Each number is 128 + 32 x the weight over its row's rms, rounded and kept within 0 to 255. Layers, rows and columns count from 0. Numbers have three digits each. The size before them is the row's rms in percent of the matrix's.

# layer 6 MLP gate, 2560x640, rms 0.0273, rows 1930-1987, columns 560-639
106:126087186066069146157136148133147073107141184154155102177113104124140131186182157149104089131105150122150145152142121085165123148133113087068110148095098091118147180110158088119138174165196127133132102099133158123133139122135150124123084118
098:095143127091099118084191139104132071124113104129083135212152130161153182140133108158123116161157113140156089162072088118140106150112054097150120125150112148080179077144145165074096092098173114132164154120107171042084194143142141101146101133
099:143106156127069123100110146136120125064144121138095177056198083118146120142111106158104090087196129149122130119143159092152095111103112115128126172177077217117167153110104127082103140146135117135111165140132115181082097178155130112062124130
097:145096135138154127093122077142179147101171096125161113105150115145184145113128137090131144121164095125152130149128125114161138136137123200166109150146134058132092098159150109081157154103191149138107166182092126097127118108160127119146139132
101:106123139154184116135128134128170172122097169091108160153122121111116044105094113080099097108131188121078161149115119161142183127148110115148130066114161138102022111119126165166098095142103116117047168160207171130094092134153094105172114128
106:095136135097116071114068124115143146117092124182102134091208122166153127093170146171133117130152100111144150116129121134132116157188126114117128106152179093200081163167112129115135162090168118138091145199129166099174102175124156075149122111
099:074106131129155112137141122108155136112107146138151138131133141170107127157079141119103144088102168109149124101133131137112183148125129139089132141136145148107042127074103131136146110107103136153099169137122130149125063139111142095105121196
103:080113168099117159051117068107137112102160182101199103128087163113093108124098140124102157132095149111101132108126067161134107130134093086077069168137084110100116151062120156139170091133171163101123131096123111131105105159164116066070149044
101:153127147122098120119116072108082170173108120125147127168046161121144176117092114150077131156167126147088159126112110173079131168170072104184177116176088111120098105103126117118136113104157159119190107176115120131105114132098145124072104132
099:107200127138103145076133105113121173094097127225113119143111131123157114112081132174080132159112156141155133100138137147149078156115157111105137130105153156153120088118097217151088133162140103097086137148126149156097114121079116171095082093
102:093132121143151150129106140147113092178137168140128154136132102124171166161119168107122145149156159138174103114120057103169049182163139120075116157160094146142139103143162108129148092134136127100193144113150123130205152168111100099107113169
094:097084140150083165103078076082141165153100144104143112148154155160151115130165120147103210143115092123143103109157081124149105150102100128141092135134106121180122161098089136047102163120121191166083133104162166133154052111126099163121079141
105:115121115119121089121153083119136117152199135094098121190108135107113150151069126169137168148180141121158169143145147107121097158134067170126133104165124097223101120123171129137213139128095098147195151094158139124168113118118113112121163145
096:125126098159186113143124100132104165176076118086154080184184156128093114144130043170111139117120112132193160131184155127063118147112156137079133160115164100149092087144109158154158146091142145109104079129139177161086157134167101128123143144
100:176086126168136126097161129130075142126115147128115152095147117071151138156151144116109126061103162098124172145128129073092097148094188119159157178090151170149086161198083112177113114091124145117131116050163121106140147101146129112126107129
096:138175155161140122173131089101119157147126144136066159193069175158120165145164090086164138102200169103094189181168120160181114156151085081146084104133144186194094112135152109164134105115123140110125155165135185137082104076149087100175167134
098:118142058167192142084120140120081126105116170101094124187111091108139174169178119084121051133197112162170154087104101170118119151167158160178123183085156179155174094155117103118038127087114119183151089146113129165086124099141099170171065105
098:128117113159112151054068099032088098067093145132133192075138139101112122147114143131105034177129148083143123066157119159145178145108084122139131101123122131163115077126145089119052112152098141135153201189142152148180108138052070204151097145
100:132145116064125167056168137080099150089094136183113141105102140117093114206100143114063082154113108070143179154096152148146095120118115067152130201122116114165107117130173165161129123118181133116074103181120122148139119124095068130096141123
099:211193159174163083086137102088118160144183106110155155169164170127129085227150136157111151208075037157141173129088130095163083138142123083141120100147135142131160138125165127049022129137095146154149108122108121135121144148154135163078133088
106:102102128138125146131158154140113126090133101138143156164108079090113145165138111054104113086109145100151075111178100124152167143126154178157133119100093091089125085090131167157156121119156091161120120140112156106150126087102113122122089129
111:151133121142177104108134114092209166140095162150176169095162115075164106080150111150142065157155145126186074164124075103129116148167112130120072131111168124154176110089202216162119120140147132145156116144138174135066084146166065140125104133
139:104107141101178153136138130115112207108123116138107139160125149182131136142139124146126105144168160129064109107151090096143118153095168109090095142123116135088070130173156135128194109105133181115161132075094160128121180111097135158104138138
104:149138087068129147161135107116136150119092124107103104121098081139192127116152064054152050138125137133131093164110073082103110126078153087157143132154131158184154125138163159192054135156116090089088116140184149122128080131103100091122083130
099:143130131105129162126144136138134168089092145141149167124129073068087108140123149097146073096120151142189097071095098130152110126123140124157096085084049133089143112134102234184189128119095140097128127077072110112148109129058121187170133117
100:070104151148106212170110152115078147155114167161142119168092171171145129152098104132110102140155117175149190111027108020105179206157173114153111151140138150154162064213127136067098096109128109115145135116132157108123151083098113119143104118
099:074142118162138131112161135113085152102063124175155127139136125115201108122121123084057162142152082114123115104095087094065088184152098134177160138125118106122123153128218149080142125113167137113140126117126165141136156117130120111155142134
100:139107123145102145131136162071126096187110160097123132086143082085158178105165126129120110122153097127176145182157077127180124123116090141173148147045130164097165100143125113104152163103146087189156151131140083098116159114135096117162192094
101:100092108176109119165099140140117072147146130059085151112190120094135151134111093139143159157110088116105082141109177090168137162163079173099192148153128156140152191118110140139130117104149152169118110121195160107160150124218135106144145102
100:116152085113065111093168042127160134174098116148104069089109067130148107099167056112119126088144160113106147163108104081110129122148139145096167143095117128123158105158129163151086131135134123127122172074107151150091092146134141167111119126
102:166156136229098162142105086115141075101123148112114099169202191130134116172095096132083113100128138116124154085156149178119134160229183082093125137138168099154121104097193170111090160133117143132142102148151099106144156162139132110124131174
101:120063178125103181148151104135170118054161077157146165159105131186138084143148137154104134089115158139121179170135121097103143178093060087139157104135098111161152119225130088112098181077087115101118073112111168102077072155123121147143106098
099:177106134161130151134091149188141132111134071072192121115216124153125138082142137145188076179092155103118107107124070113146128142116160099079120119111071164080212166139124061170146093136124099197180084170131120102150143095140149126112129105
095:159134195133142145101099163074107100183150109082136160110104149143095143151176145119139120088104099097130179098090130169135117118175141086085127100100089097102132142116152159098078093132140157155145079167126161165141144135141074168172083111
098:151084083180111136159130095160083151100126116123163103076124139138115120190089093130112102043096211163107212157111128107142100116162090138111061158083170150125109110151172174110140101144066110175107138073103103103154089156108085160155098176
100:171184110108130114124071139134118129159056167222114148113149146134072155089175110130125122073164143125098172133149097115103154164096099130061161126166053128139116141108151106161121157163127144095095081163114172143083131166198146133096171125
098:085111190152087151081092072138124119119122162129161133161168110147185073151115144156049116105111164127132116124194126131120122123179144156153186105155143119087106153114069152102207149137155102105121136133125137068144142118165100138169110145
099:129140189116132174084077075118082103093109157110106105146111129169133072168120162155126127058102128125144211139145139114145139122199114087122137185096130165122133207153103142146125120151190139078129123114122125102101128158160148136125150099
100:157145104162110090088133113202171119091163095094145113146136079098184125144136097135121079166170140105102150162120117130154170123101100113120087204194143089153159131161127115142111081115137079093150189121136165125102074144104120115137063135
099:189103160134108121095113106077120173085125108137132170166143072115169144157087094112146138088143168096164119144125110112108117155153175099145158166157132164138134130138100178168159188133135131140103111073091127086102121138094075105135135156
096:112148164128070134060165115115066161116100094137105107132114104110150177138148108167111064060101081078141175125103104130175151166161144142089151099108150112077133141105117136094086170122175132129129134117154157079108112088133138105173077147
097:144127121170117160163161114127160098159080118066144069129108123089070169155101128123092103130092148126134164088105143092109139128155093153152125153094133171159141041068140150135130157097086127154136179119135114070094152168087104139126096126
100:131109143119108070079080178146086130092165136135129072133096110148169110094179124136122101103175155055142137156146081107141168090089135160164186156134056136135150151163208136078095150149118117106102067155107146138110169140125147099141105046
097:159095165142103178047113112140135152157111123160140151130166159095166151115162122150105136083093066129148111090111134175197174180186110106122183092126116062114093107152161104111162132121140147072182119145118124115071140075119126135142090150
098:122071104139094091174109102129137095128151099084097101128117169165167143125117142093125095090143109138101054157165144104164168096160131087073123191142148130114168080127098147122125109140159063159139125077058145093126203124094162146099170157
100:069168157120119110043175104075078150165113113134122130115100134128120090163125150091071118074120158135149129122142137161133141167134178097098109078111130169127202118086095132104142141126121167173093165158173184125118189182107041138187150127
099:145193120161156117042116104061152096095119127135109158125152139158106089078153129188101141060114122102165113103114151131150017132166122064087116156146078144158161151092153107100132200128148109124147141084070161099083104137108114126090134112
096:122129111155139171127071078111102090121086095133153199136102091125181098164167129150156102125142115106145134115105122101105087187066164191143121082111164143115142156052219149143095106112116123111145176119090121139165131132109096113142107116
097:118148137112161159147203074114163095056145156096105167136149150161103123175141094117152128174136113118093099125162111070156170150188144147144172129117129133098189140151106176133145132112164098107146107111155172103157153182142103127155138154
100:112185135118120180156119146086086160132133171100185184097141119168139156185156138170130056196123108131138170040193116162103138165120131152095166092120136131166093081166175108094143096130153122154105216117164154108175096101157168170162108134
094:156160134133085176118126131140106160145172121103152165109198141122098112169130131106096144127173075150149144107044118093181119111069107126117143195201106138125112122094179090077145148152129121119072145167140120163123139173090109159107132123
098:175111205147092173157057127156118084165114189142119099106155138184145105088134164126116054170078065142178100106103154072124106150129073166183136063178131126176095114128127130137089153119159068182091131167146116116152116145136156115137108164
101:101108129117112108143195121100077176129058090180118126152161109194124170166120088152146138120123184071122145066109093146129144149156125095173093148158138155112114116143092104121112130091133148140098104054100147110101173113084102115096090104
098:177112121132094160093165150098176100096132153176116166112122072120159139082122109147097153171156165126149158079119119126111151125149114173071127090168119119122163141059091114087097174139118138128139113185115161168171090094132097101113123144
105:118153110101129168167094110139170162156080092156195124170141123115166158132081121139120165127167192128173099075143093099108123139126107091110129120165125153118113111100167120120101112121145161107082105103178153094135159140096159151080101116
099:149115134134211108164117090098103163126109111168098127135152102131138171121138180167094135098173143132107140152149135143089110183065096144142148151098124110108110106146060132121145113062140145063105087093147157120172126122173197149072096123
099:115143162138148142157169165109166127150161124078151158154155187101128115128155155150131165078121079072114131143126076140154110150104130097137115118129132090112077101169115091116129089081141141090128140137137105202156111135104108148173126109
101:142137101192141162126133139095040159108132128082139103160172119119151131167115095142139152131139082157089145132084115093125158148084057096128098098182133120118104165103157126143129082117102119156082147113099132144126085168141125082135098156
# layer 6 MLP up, 2560x640, rms 0.0261, rows 1930-1987, columns 560-639
102:129151122123097177121104136148155147197110130138088194100102107124140122133111171095101176104127120082115182113139173139152102136136077092083131114145135161163148132134169111157088180129125171161135114192174109124153184098083134107126168101
099:166141120110162132206180082090173066135149109136118179091068089161083129136091139117111148124167167059104100165102190120144169075118100164027089163119132185129167120103125163146160125113064086194149156125152180131049114136152124151176083099
100:078185099140189137150120117076110082110081136147149156130109112141102117100179187090123215173138127090136100106094107096138114134162115144182121099118191155142179147107187136102125133113137089125125147180123115123142157175085145103174161083
102:099181118129084101152097124131118103115127118096145144109193109103129156130081114112139142131134104095049091096166091196131144148154161117112162202132114110088165155078122143147164103098159130178099069167146106166150137140147071098119149116
099:140147082128122118119137119095115141139157073105158128142122134181141116038126133126117129065136143094112079140125104130122123146092157148086168150138115131114133107173180106111176200122142116095108167101094070133160165118150100109137151140
101:125139134128103103119096127122159115083163145086111160138147090145160160121141121128099121138199114169129119196196113086140112110159131092181144180157080128127158093091082114102150087111168144114058183119114106139136144134090180112105136129
102:093091067115132143086097147131164153152119097126109083174047096151126120156141103089117157143145143134177167162154096182106120131144137129185159079130125196146170200163122105072113147191139127113154113146166123152136113122100137129161161103
102:095199139157211068150152180146148083140132059150089085097141133121158179139090133142129141124132132085135126149066161166160089131209119164168139179099101148122154116161172153136110117137072133116158113117099132120129166130164143131173116143
102:083155075082117053181110098106159111139145112132122129137148140130165191101160116129151104132157101132162158125166112099185120169117098127137118143119143085161104172145115115128147049117139118104131083122143119117088152078180187092131195127
100:157167160157164093161122120120104122152130182031099162159126115148125124129125149171112174127141161142086170116098147164080123146148176142124078159115129106142060149119140181160197120117076112130146084061135083198120058116087080118176100150
101:144182146131185121173124063094118126161148173144143144205112162190133108145082194156117103094122151140131148143144133103142161110083145104100120153079143170104110106180153160133175118103199094077086138099137117082142188072142107123138207064
096:134082136135166137129130111107173158119093178180127088151160146137091087139101141125133087124140185131158150114062123084115121096117122124098130039129163163163180131197125121133124144134123097142158114163099109138119163070150160169173150143
102:113120084161209102097138121117117104187129110154085136116064161147130131130106090164103135148125164120153136117175179114154113160115100137129135144152125102106142167159117142134160165121115114132130142118154088116164116140087119161112147119
095:100135117099114097109132133179152119115099123128109138092135119116136107086132117080100092107116164125171111062137102129130087113128142117113167156072114152110076089116169183142137139099119197137152139144158121186145114156098121162167169164
101:123088157123084121098116177126144093125062132152114160146069054149109140130106150133102117081164148155117125114137132152149137108155101127138122142141087148059157085099127193146099120148116124088069143129111147100154145134106101208130075065
094:201117142117108118141141083077101196144183125206104184169104105166136144126105073158137171180149110133119091086150148122129216146101102112168140116150137131140125120166099138110106048085092110134135114195097148137081175144133139144151148090
101:184080144106119193105141149126133123176129061153140117195058094064163165136095068067118113096089090135138096103135151104078136154134095156172113169139111101079185092120101142096135212115095099113184123177117103182197160170142110175081141114
101:113101093112112157121114142093148137118113092131155156144087074159092175096152110151114155175169122076198129133168120137115130135162099171061109143127080125095173142092167106099110137089099174167054126129091093165109075151106119128150138069
104:175189151155119145160157149155153136135065081132170121094083104141061132203117142113157113124126132141100111085081083070067165124151179082138171129056163114131122180123130183066170088130127132168091109143183166133135148113159113147195217152
098:128128190108171054176147084197162085043087164099150145160131134126141116125142163142109078145114182102081112150170101131110141137130154142070109118134200131185126126137147154035049131138166093076150070107088139116149150090130153113124186082
103:167160142174115151159100069136119087140118165115125084117133075185104154168100065137123070175142139143123163140192106090168099108091143123152154095155080163133112121116100142142112106163073194103131120105111150117134104085140107127107118138
103:108198111134102172054112144131111129101169092110155104152139162143127151154138138142162108169104065148150131143187103137106074138115116088093113106173142093136149114091142120170091143132165075166103103097117136165164133078167128065123148161
101:135105151116171139148125095145136158144173104142150126149132125174161134172151098131122137104105141103111132143147097066174080169136142102121161175152111144073126140147165117157112170077120170091137142139086158150099142130155133125064106132
102:085165056179068145145073179171118140106105139124111093146143139099157057102170084115094171145090153090103095169123191165045115130169175154104084130165149149175151132136096145122092149146172090146090130168111173102130137112158154111167135175
100:075171147114072126154138180148122148095103184143119181098096077074108081129142171118111146108183156126113142064088129160132123118124132115187129161148121144103168139107111198176140171178092139094147147080180161109149124120092098107148115165
101:147117109138118135176169063161121141123151170115146142169152120136108109185110079114143171116112136178099087074091198164111094099181114156152099091118130133141137199146188153166148146114142168137148114111129123122148148120127094136099178134
102:089109123037043129143108129156130150127139151132140098143183092138095179090098097151150132096044120150126174093148103135168120166053124135165087092072110146083150115103102131145141078131155120116156153138150126089169157110119157097103099132
098:096106100109151123127133150113076168169120094158178067116140096137110157116095154123134174141158074130175139130150115080152114120191138125195134124151135118113211145119174156125226141110125189151126145144155167135115084115095142132178169156
104:149130088153121122173147139136121159114115123125154113151121128113136109127117077149152174103107126084133120135151141154078174120071134128159140176079108133149073118193201185118141134120152137188113155085155112164132114123130113155119114211
100:149194153147103129163154056130109126106076183165160200131132120176090088148109145108048118106228202087123159158208119108124095140112132110113127092149098077106091113178177108125136112128111077094140135146125092073100213120063111075156127145
100:188125127109162135123091081153151132080147120083165105126171112137187145143150110127152132169144081105115107110100153162121084157130190082083173122114079171127113162118113159159132157095134147108106105151136091139167084143178092098051105119
100:107122119146140221149165123174137092137148134101109108112146125130136114107147180110088141084113107112106183122173126133133168140148135097098171164104081121096125179126108115113130133082150175178166163077177137120161131171128121163123139164
099:107119095157162139148122060113152072138100148132070107158068128149122139135101146146134166120079173153120174143132150133191159137107079125112095120121072115115120141104110113100136160164089130120131097125164122115134137145095151057135172125
099:137128211155134118103160142108113136080145169114141105147107129109161110082131086036111132152154103093145161138123120124111109140103132065091103133075093131170113130134098130133113110098139146124125164067089151161059131124114173159119118098
098:126159126073119150113123149068063105128134142127116143159153183095140130181180177166149148155146140116134095055086135112179146112129136130174156102144108131117142061099126076175111126111111092153115171161181186164154177080124149084156178180
102:123044204105199076115139073170161101091076140134149071133153129119111111128115131133129082118075123098090122142042101154103063151175099155174171125187077171177126126119152113068113184121096120174136156146160145183159161144131107165111107157
098:143077133156076185074095098135141160137189129187117125121200170114220111087108089105129118124103124121143115142163094090127134130146141152138090117149139103133113094116074160184114084165123154090151134193076097091156130147125111117123109156
099:153111113129128166078129168163154157100055168089155087083162101118058123143176080111171131074145132149132196096096188162083158134111111102073141059068103145101187133074048120115179110159177115103148111111082116172139061137128130097144104120
100:124142073146157110186116086120107156153151110113088064154181134166099165129144145123205083120113171094162156084105104089166142137083077105102158136106169108100111111072112107171152134152137077162176156128164148206114098159164137160073069129
102:116087114116063109082104096139164160124150146100138130143116119152170144096146134107142027081111171161077114120144165152141134119157112083117122104179158078083185116150109111101098176144129170096055121148120107167061179107120109045084173114
093:096148151038082147110111155114128160158135120150128132088105134093148116070134108200124174132130130111224102080194112171093148134140132191135148080154210080130114167210069124189123126162143147138118079144090159109154096034176108093091121117
100:150071161133089187132134106117137104139145104140161151161139091087112115121164145135073102176162166141174067082155172131050120122190129142174155145104190129172105134114151127110122146136121108079100173131158086098159139099164115126156161129
101:087082185148099070158087156105119140160129145115115060120093068123099081095149134117076113088164209052145187138116115162158131099116138129119121123145095076143124210173137162064096137144133169096101074203145156174134105128132086143158110062
100:164070153164073109124089137128123098122107147083109113159110122191162114093216137151117204121155107095106083140118183135158103135152113115108165132134149141161064146158145071106146108108164097118158087110087093122128170135076125117194132130
100:082083147129116148114123129143185125135114130152089108130124125125166193119091136100160126134105135140135111148178184122135080146148076149119073118108097164165069166106129116131152086122135099116112129177130112148127097125130128127119144140
102:192142100131131177144111147175119083096107130102102075138161087122184078134142147164117116150157089157127160172088160134107134102169064146140160141143123125088119095127130147133105114152174036161149159093107141123132114102110109117141123134
101:073176187108057154098141097197108124144159127137146109179085162156145093088077146153094097097111137159100111129090157137149134125140092141120144163070102142116170121164125153137135121158175116127048117165068125144156132163136117102143083108
096:148126138109105110136168163145152098090122114137141122135061166144141124106165161166139053135105132111128141128094080120136129098105118173178158105097163144139094135114150134186140203097102190189135184157175121107168162099133162073180146130
101:128141082162127082096211035107141119140092103152137107156125119121151089121106139163184130115030197141072152143103125117128176164147095121114135094162153104119100144134118150103160151144086141189152102137144153095147105128141094089146129107
099:169174122187149112157118139127155095150066152150148117170107135126183128158120114147094200077118137161101100164165173158149146095149109151087085111071121105125156101151191160143119160153113101181110133093136119160134113123091101134198067125
101:119100061109138124174031165092150096165134092129091115107089155100172184098146173053161157090092121056156093130100120131117132135077127155110097121053099086111135081132113131103149143086090054089069124087144109140110126171115106166132101120
099:116110097110153091178147195090204076103127143101150152129131179113111103139156136088136104170159117140099136140124117170140107089115144077114093154116195173182141145100140111064182085159119067084081093151135117121066196159161088144174083094
103:157148119109124097120167151192135128175147134140144117058126149165124204118154101152114137073141098157150104096110142167114096153221169105105182093108094096135128135098123132103150139050092138135162140185145123129086089119165146147158133108
101:136103151087127124114131187115086132130098109116121176161085151065120147176105173121162110085208128175091095091077147078141073131119098130147128104171171108094138085182129158155099151176057119150152157138095131141088128095129180167085132186
102:101145106150134109162157142183115108142120147131161123123153171130189099124111133082130067167131198219124097178161108088144197129140120157183115134102117179129104119146071132174136081157131102168203173104115081156099147145168103108153155164
101:167131169093133137087151170049109123141105135107121128093103173175115212122212170136133101218098157128075093134102143150084138108128144101137125093113089172157128111131164159145094103135107105123099106131124131157132126138157131147188146189
099:126094110071166081162174059093064149095128115142108155131109099160126127095126114148137104119091154188101098164073123092128168127105130031176134145100141167158095130111124174104149128156134099142126120106157150107127113146133152149156160145
100:134142085110107140135124114089160168140086158123118092083206095175139135101032112135097146137148143121076167091143159081126119131142094164129139091155081145129119097166178125174108131140086107163185113102115145076145142114091167148075179170
# layer 6 MLP down (transposed), 2560x640, rms 0.0234, rows 1930-1986, columns 560-639
107:097156106133189160152102124170176071141181133083128146081169202090136114114106168127139095087129093123181076124101125180124078110132068181063176140099118127153144118122167099153175122156157147118131140153151109089176148139092116094112154134
098:134165177135177148152210147172099121134145146061158168092133106158157088081146106108102088134113097092142084114158159112158137092141101158090111170147142128127175087130091140122100062068165131131120120095134154154108098149160092125173125116
100:073107144128118166126142102054161098147107159074132163162050158088102142135157173117101143115156179179149133087107054170108158153135075101076080095142176130099150088130173148085107131110099129140082077210106079124125142131087156174175127109
103:115121159157140148126131124147144123079136110039192147122053114133090139156186100091098118142120121071108175123109113222130048121064100117116090118135115174096098082130108133128162087146151097138117123143108168140102104161112094082120131163
093:124175136136204201127183096120157135129124177149130122140131142115117092170113123114102094122164103168161170130157093147108149109165156111167109150077146132182145126129072144162127097129106133082098150140170122143126189098122106133114094195
104:083166073134081078152177089088138129125118187092169066132085152119143091051105123122126098107155124147165083124126118122088146038102126123187129116142115085126158135155147129179157099182120077121086071104131125094139134130200098138061109164
105:102088088116079126081107107210179182155087127127098110137143015153127112176157110089111157108133168113115162110146166158149113111137189132145146172150200157160143162140131121078110175149120137142150101121113108155113085105099138121073107152
103:154143175113174130137099110095125092114090118174110110130112208162125144109073145131092186142124118116114115205108101099191142145104123203105084163160136156135128145133133129126134053184130094164151129112129122087121125142209138122144148181
102:104190142144093179127087084095064206139144115138117070113126170175109132183162109102171133158122091171105085135112086140120150150127138168160143139170200111114072129156131107121170156157113147181172137121155131110170107116137141184126101134
101:127104139133128149148133142163147103121089061153121133130082106133083113174135122060114116062123127118185092116087124151124105125112123179093169078143119124180113134164120119115142098136130160116109091130133139141177159120121118137071126123
104:156113119144136154121135150150146181118088151127122119180155063097104150111100166125144128202113155189097141116145164149075147092166133186131120109065162104102119132089138100161078164057047079124048088097139136122078147144103153126183033102
099:110150125118118095093142048119192105120168172114089146155152091125191113177117071046123114135101154111131203149083170123099088135134135134080128111146085073143117102194124145154136153084108022094127152218050114161179144110040139103146144150
101:129172086166156077149126140110119184201111153205146105125093173119127110140143174125120181175111113175099130120100065135098134087072121153154196144059153126103140159156186145161185176152133169169174188111203164104119056127129179170079152103
099:104152162156061112124157135113085149195113167092116109121105091085116118171140086178119101148156149186174109155120157107083225158096189077137075047109126167144145188096121158089160125153081098120148111111146161223122052154142099170144156158
098:160106119140163156124137122102117138141073163078156170104110149124146168092097147135179083090149156151112175182090079161199049128130166052186128181097150096147136124143160129177137124171089112128142129111087078112159121150100128086116074112
098:133148133177097106084096115171063159118029118106114163061145053129096117107141087160147117116138100124142088163137140151155175104124102192115100106091135165120120098099123176136100128131140107163150184146123072178146135112131126124152137140
104:109112154115183098127116151135124080182118145082104146140127128062119129152193119147125114112210099117182063125126112163133178150150091109141190155157158114116150191094108112126159107094162122187100170143124138137136105170112036132158125154
101:115067172127203024153152145156111175153176168059160153197172141098133110145099162085130146158147083121132144122072200091159144097139102198053122141087109129077118084087090118138091109148145109073097125074178101151136136129123120064136107121
107:157141101089117119087188119192096142101176128117117135080154117136093171165132095157139150132100104158179140100143145106153107158181106127094217130157128177111152174142133108115123106093069127132107052122142146108085108105145148156151099169
102:109171164097139089117071138135103106100120104127126084118105141072137068147113149091142151116104185142109111078110126161159151066075168130144176107110132162129126162095146097151048136166111136100090125090139114163138139051094162203106146157
105:119167086147136148152115098127176155080091146154148125112142107129127140192134131144100102100120181126099139128134143103142123159163047086181056089133114118122129107152093175129129121142116149105189097161102129145199122117151122113110143118
104:062101127167154126129090154120119178123124183154106120136139152113113128151143138164130108171119111078113102098067108125127095126081094072135114160055092176097187104152098153136079145109144128156071095120113098121125119148095083120112069143
087:132129116116122169106124139137133069104108096134138126100111093090180137086121099105116115045133131144150133151118150156135190093149081132183109079112088180123181112075090085119115135136151085175125143150166127144149086127142057128152135146
102:091151117110102152141177125164217146138092120030091128174089116141165143069101056168153168069121118104111163154148140129111152130167151105127064120069150173128123104175127160126120132121155108137120069182102194163089099091108151135118108098
102:155162122159123090139168091081173089121115183119124164127125122181145150167098101081139177127108087095118151128129120145097088140169149093071164160076152117175117110132130111145085139049149119128122090146077144132194120105120063070161113148
098:164107143087156184180136062155111138105164102116174133152160123109089084131113113073139108059106124103080158144197071117129178185185156128093145214135138098151084186129147113151123132120093102193121140132117093143142106108146101182150135163
076:123129122196081143100104053126093114104161087173144161155206113111158097108092154122146112062103149090126128135118093111151104237060106121094116124120112116088148102101084145143137124140171133157165091152146120115207139125113141126097083142
099:137068127123148099108133124122095121180134112140113141132092141088128126135132061132153106149112113161077127175142162124134184116134170119096125145154142082128094193156131146167096177222088115150075190101173097090151166120093110086130106152
104:116205049119088127121134204139154054106164137074100149116088172130129125103152038161147127175158108121105122173090154165178105110164131091146112132132151133102136117162171114130092108138096137174163111187131139134146151110154135171074135141
101:118098141085167170084131143069123125147133130097098148123153114137152141152040110148117079114199176173088187117121130092117114178161147156171144172095097086155123161153146165106143199101125089138097148095121184163117102077163086222165136123
101:148133118103095138116136112135181151098191103122153080116168152074068138154082118164136130182146179108126096134148140139166121152105164131085133126099075139087104160112146119053091137054111097116184133126149116127146106129165112185122104171
103:112064164094069196090150100136146189143111101076129132069072105141109133174117070082129113120178087123085074082122170106135148116071038058126107146102134149169129196223167138125147208121140109159120101079106093155186133060130140126148140178
102:147197139109174207158135217060085117143041166191138121098154156101139089131157137108145091091133147155157134114131203126077100104116097096121158153104121143090112169128108119130126146128170095138140095113099179064107141135128029138094177109
101:109105104111126092112089095146126146110152114096094128074120153175122120118137135118114144136204093055174074127141125145123220198145118183140153113157117100099111151187145124161140158035131138123126134124091118127076092078129164069147125142
099:153120163105120152092130142053156122158204158094135138118201144117100143155127194125163130023132169080124102193157129145133137115110158075116111120152102085162170145149080147141141166168088098103142088197139120111134167145082142146110120081
102:105138102135155111160176105102116110182095132146157110125071126134204153111116109163098157113116101112081127128154104150100153087149218184068160140099140139091162098096115156202138105098063139101179151114111166130140159118094103133160144105
096:178118093101122163138171140143154118134140110159146119138068178125146182108143183094125118111096116158125142172209148131171121114168108076156105093090158108108155075126169140108147104133127084156145139090120094165153114091094108113195079109
102:176149085094089133150108141112151139105133114082188132132198129128126172186131116097140178137084071112133148113095115155083114190157153151061167163135143116126127161068089134108113174078151158150102141098097125099121078081152094098139132129
098:105094150145173166122131080092104126155085167148157184134124135203090109096122103135115142123154168075099086095152121111101136164143138161110118101073115119126133127106069081056138218151130084122124087167045144089129102086148137112172168124
097:102110172068111152117117060147149132174210096101110191101168123090122142106158118139162115122103079098156141144151131107132181087124129148134104136130169093117209105106153155168067145206164146116079119128139153090083147134163143148143079131
098:078107145139118150091098125138145130158157078152163112104106135187151126134105135123167122156123056088099187149129112098160136162161194119107075086112138156122150130169092119124133155068113103077082111100089180142135175121163186094168119063
098:152154112081100145114123100188095105092165067154148147100134132120174090086160177136122148055166091125138187120072172129110117141152134070137137116147131117129136139101162098146144160175129090124067142121074100159168082141158107108141153111
083:134145134101167057127084132098139158100109140157116110134073150127144089136120157103117133093159161153126155129133107124123135000075122100125130184123149093168168123092148129134166163190112149130103164121108087102124067078169122127126142119
100:156119160155087163140136146079126165165147081134084136188080151128148111112198173128078201121166147136135112131172142130099107075133027130164110107078184144124078114084107118111134172147108103131119159176170136070111127136155150085190110099
101:159116107140121152167177148104093168173144116125187096123165185158138136136046117075135097116156159126127076108108112112130132155098145184125151143152103103125122113105078096129084112145136162090088161111177124103180103113105168183096149150
103:104110131120109165178130123098142097098110156163109116159153057122184104143156176152155117171170147144056138204140092100087106106117097120214164157101086178070150105141130083113086117124111111170150097174132086143191107128130168095090152108
103:191112169191084122114172131148102091149204143106135141134134109138166083139109121080110104142150142114164104092118157147141122132181155139148154111086151110145100117138153108095140195078102151110138119103122099128143107137096127154140117193
098:122143099105123098150155131156159194106151082130142095146146137171137126125091106116138145113098141149128072068140165173085176145110203053080096171164084107150130147154111147119164111120080057149112144107121137155144105138113123107131118155
104:146072112103097112152128105095153127193123121170089136098132163130138131147150150105159123123148162141156113174145154104132177120141151121123167153119101152088100114138069080135098099168135117113163135143084122124130102046150095092157102078
100:121130084081136092134169152080137150144117094102087141111059159112105128133122107188139106122097110165178143137168149083118104154139107140134098201077131161119146088077139117106151119123102144134134120105107162137193114128077136193140163144
101:137105070093154140174137135131131090157142139094086121107108152129110083137135101120140153123148125057117159170052108084106104172122154110090186139137119113042150075119158095134125129087132107179054084133177109161141164113121146141132137144
103:142073102112121123162079184125109109130095134137178135120096126160115086144128118140181100107130138108073141127122103145129102123107149109176079133075070158120135143109118133170099125177110175123128094155115163148103124117052135110104112157
104:142072142147110150061135135150153097131135145137141106162100116091165146167120132156118164081073170133133136164153118122114180117130098096131108145204138093134093098158163043162155145127093094107063127141107154127124162076153052182181096117
101:135172141077065130153127148119169107130172080101125121068123093042133180114143178140121118093126158159125159113162126118138139083072164126128180114070088147093166118153136135150179136194088105137051086144103153086083130143125172169079154090
104:108110097176152133092115150114128115172088163143195136133161045132079087130148150099180117146113107152115120120106148146150099064111127135177078180100150062104105133148102058120190151090062118069073105120163126141119128163140117093169172118
102:153145154112180137115166141178100079153105096172114106152115135129170112173134140159130094128181196113186146129105110161102034120130094169123170081170114187161126180103173075136118125151128102141121191129101117152148152156091075144158151102
103:122141099193152077158154145132085134103092081199094121146148105181139097104089114136172101162153150076128096144182090111132156131111102155096112167071160138098139136105126126135124149141181186165102134140091083140150121136129202039088095138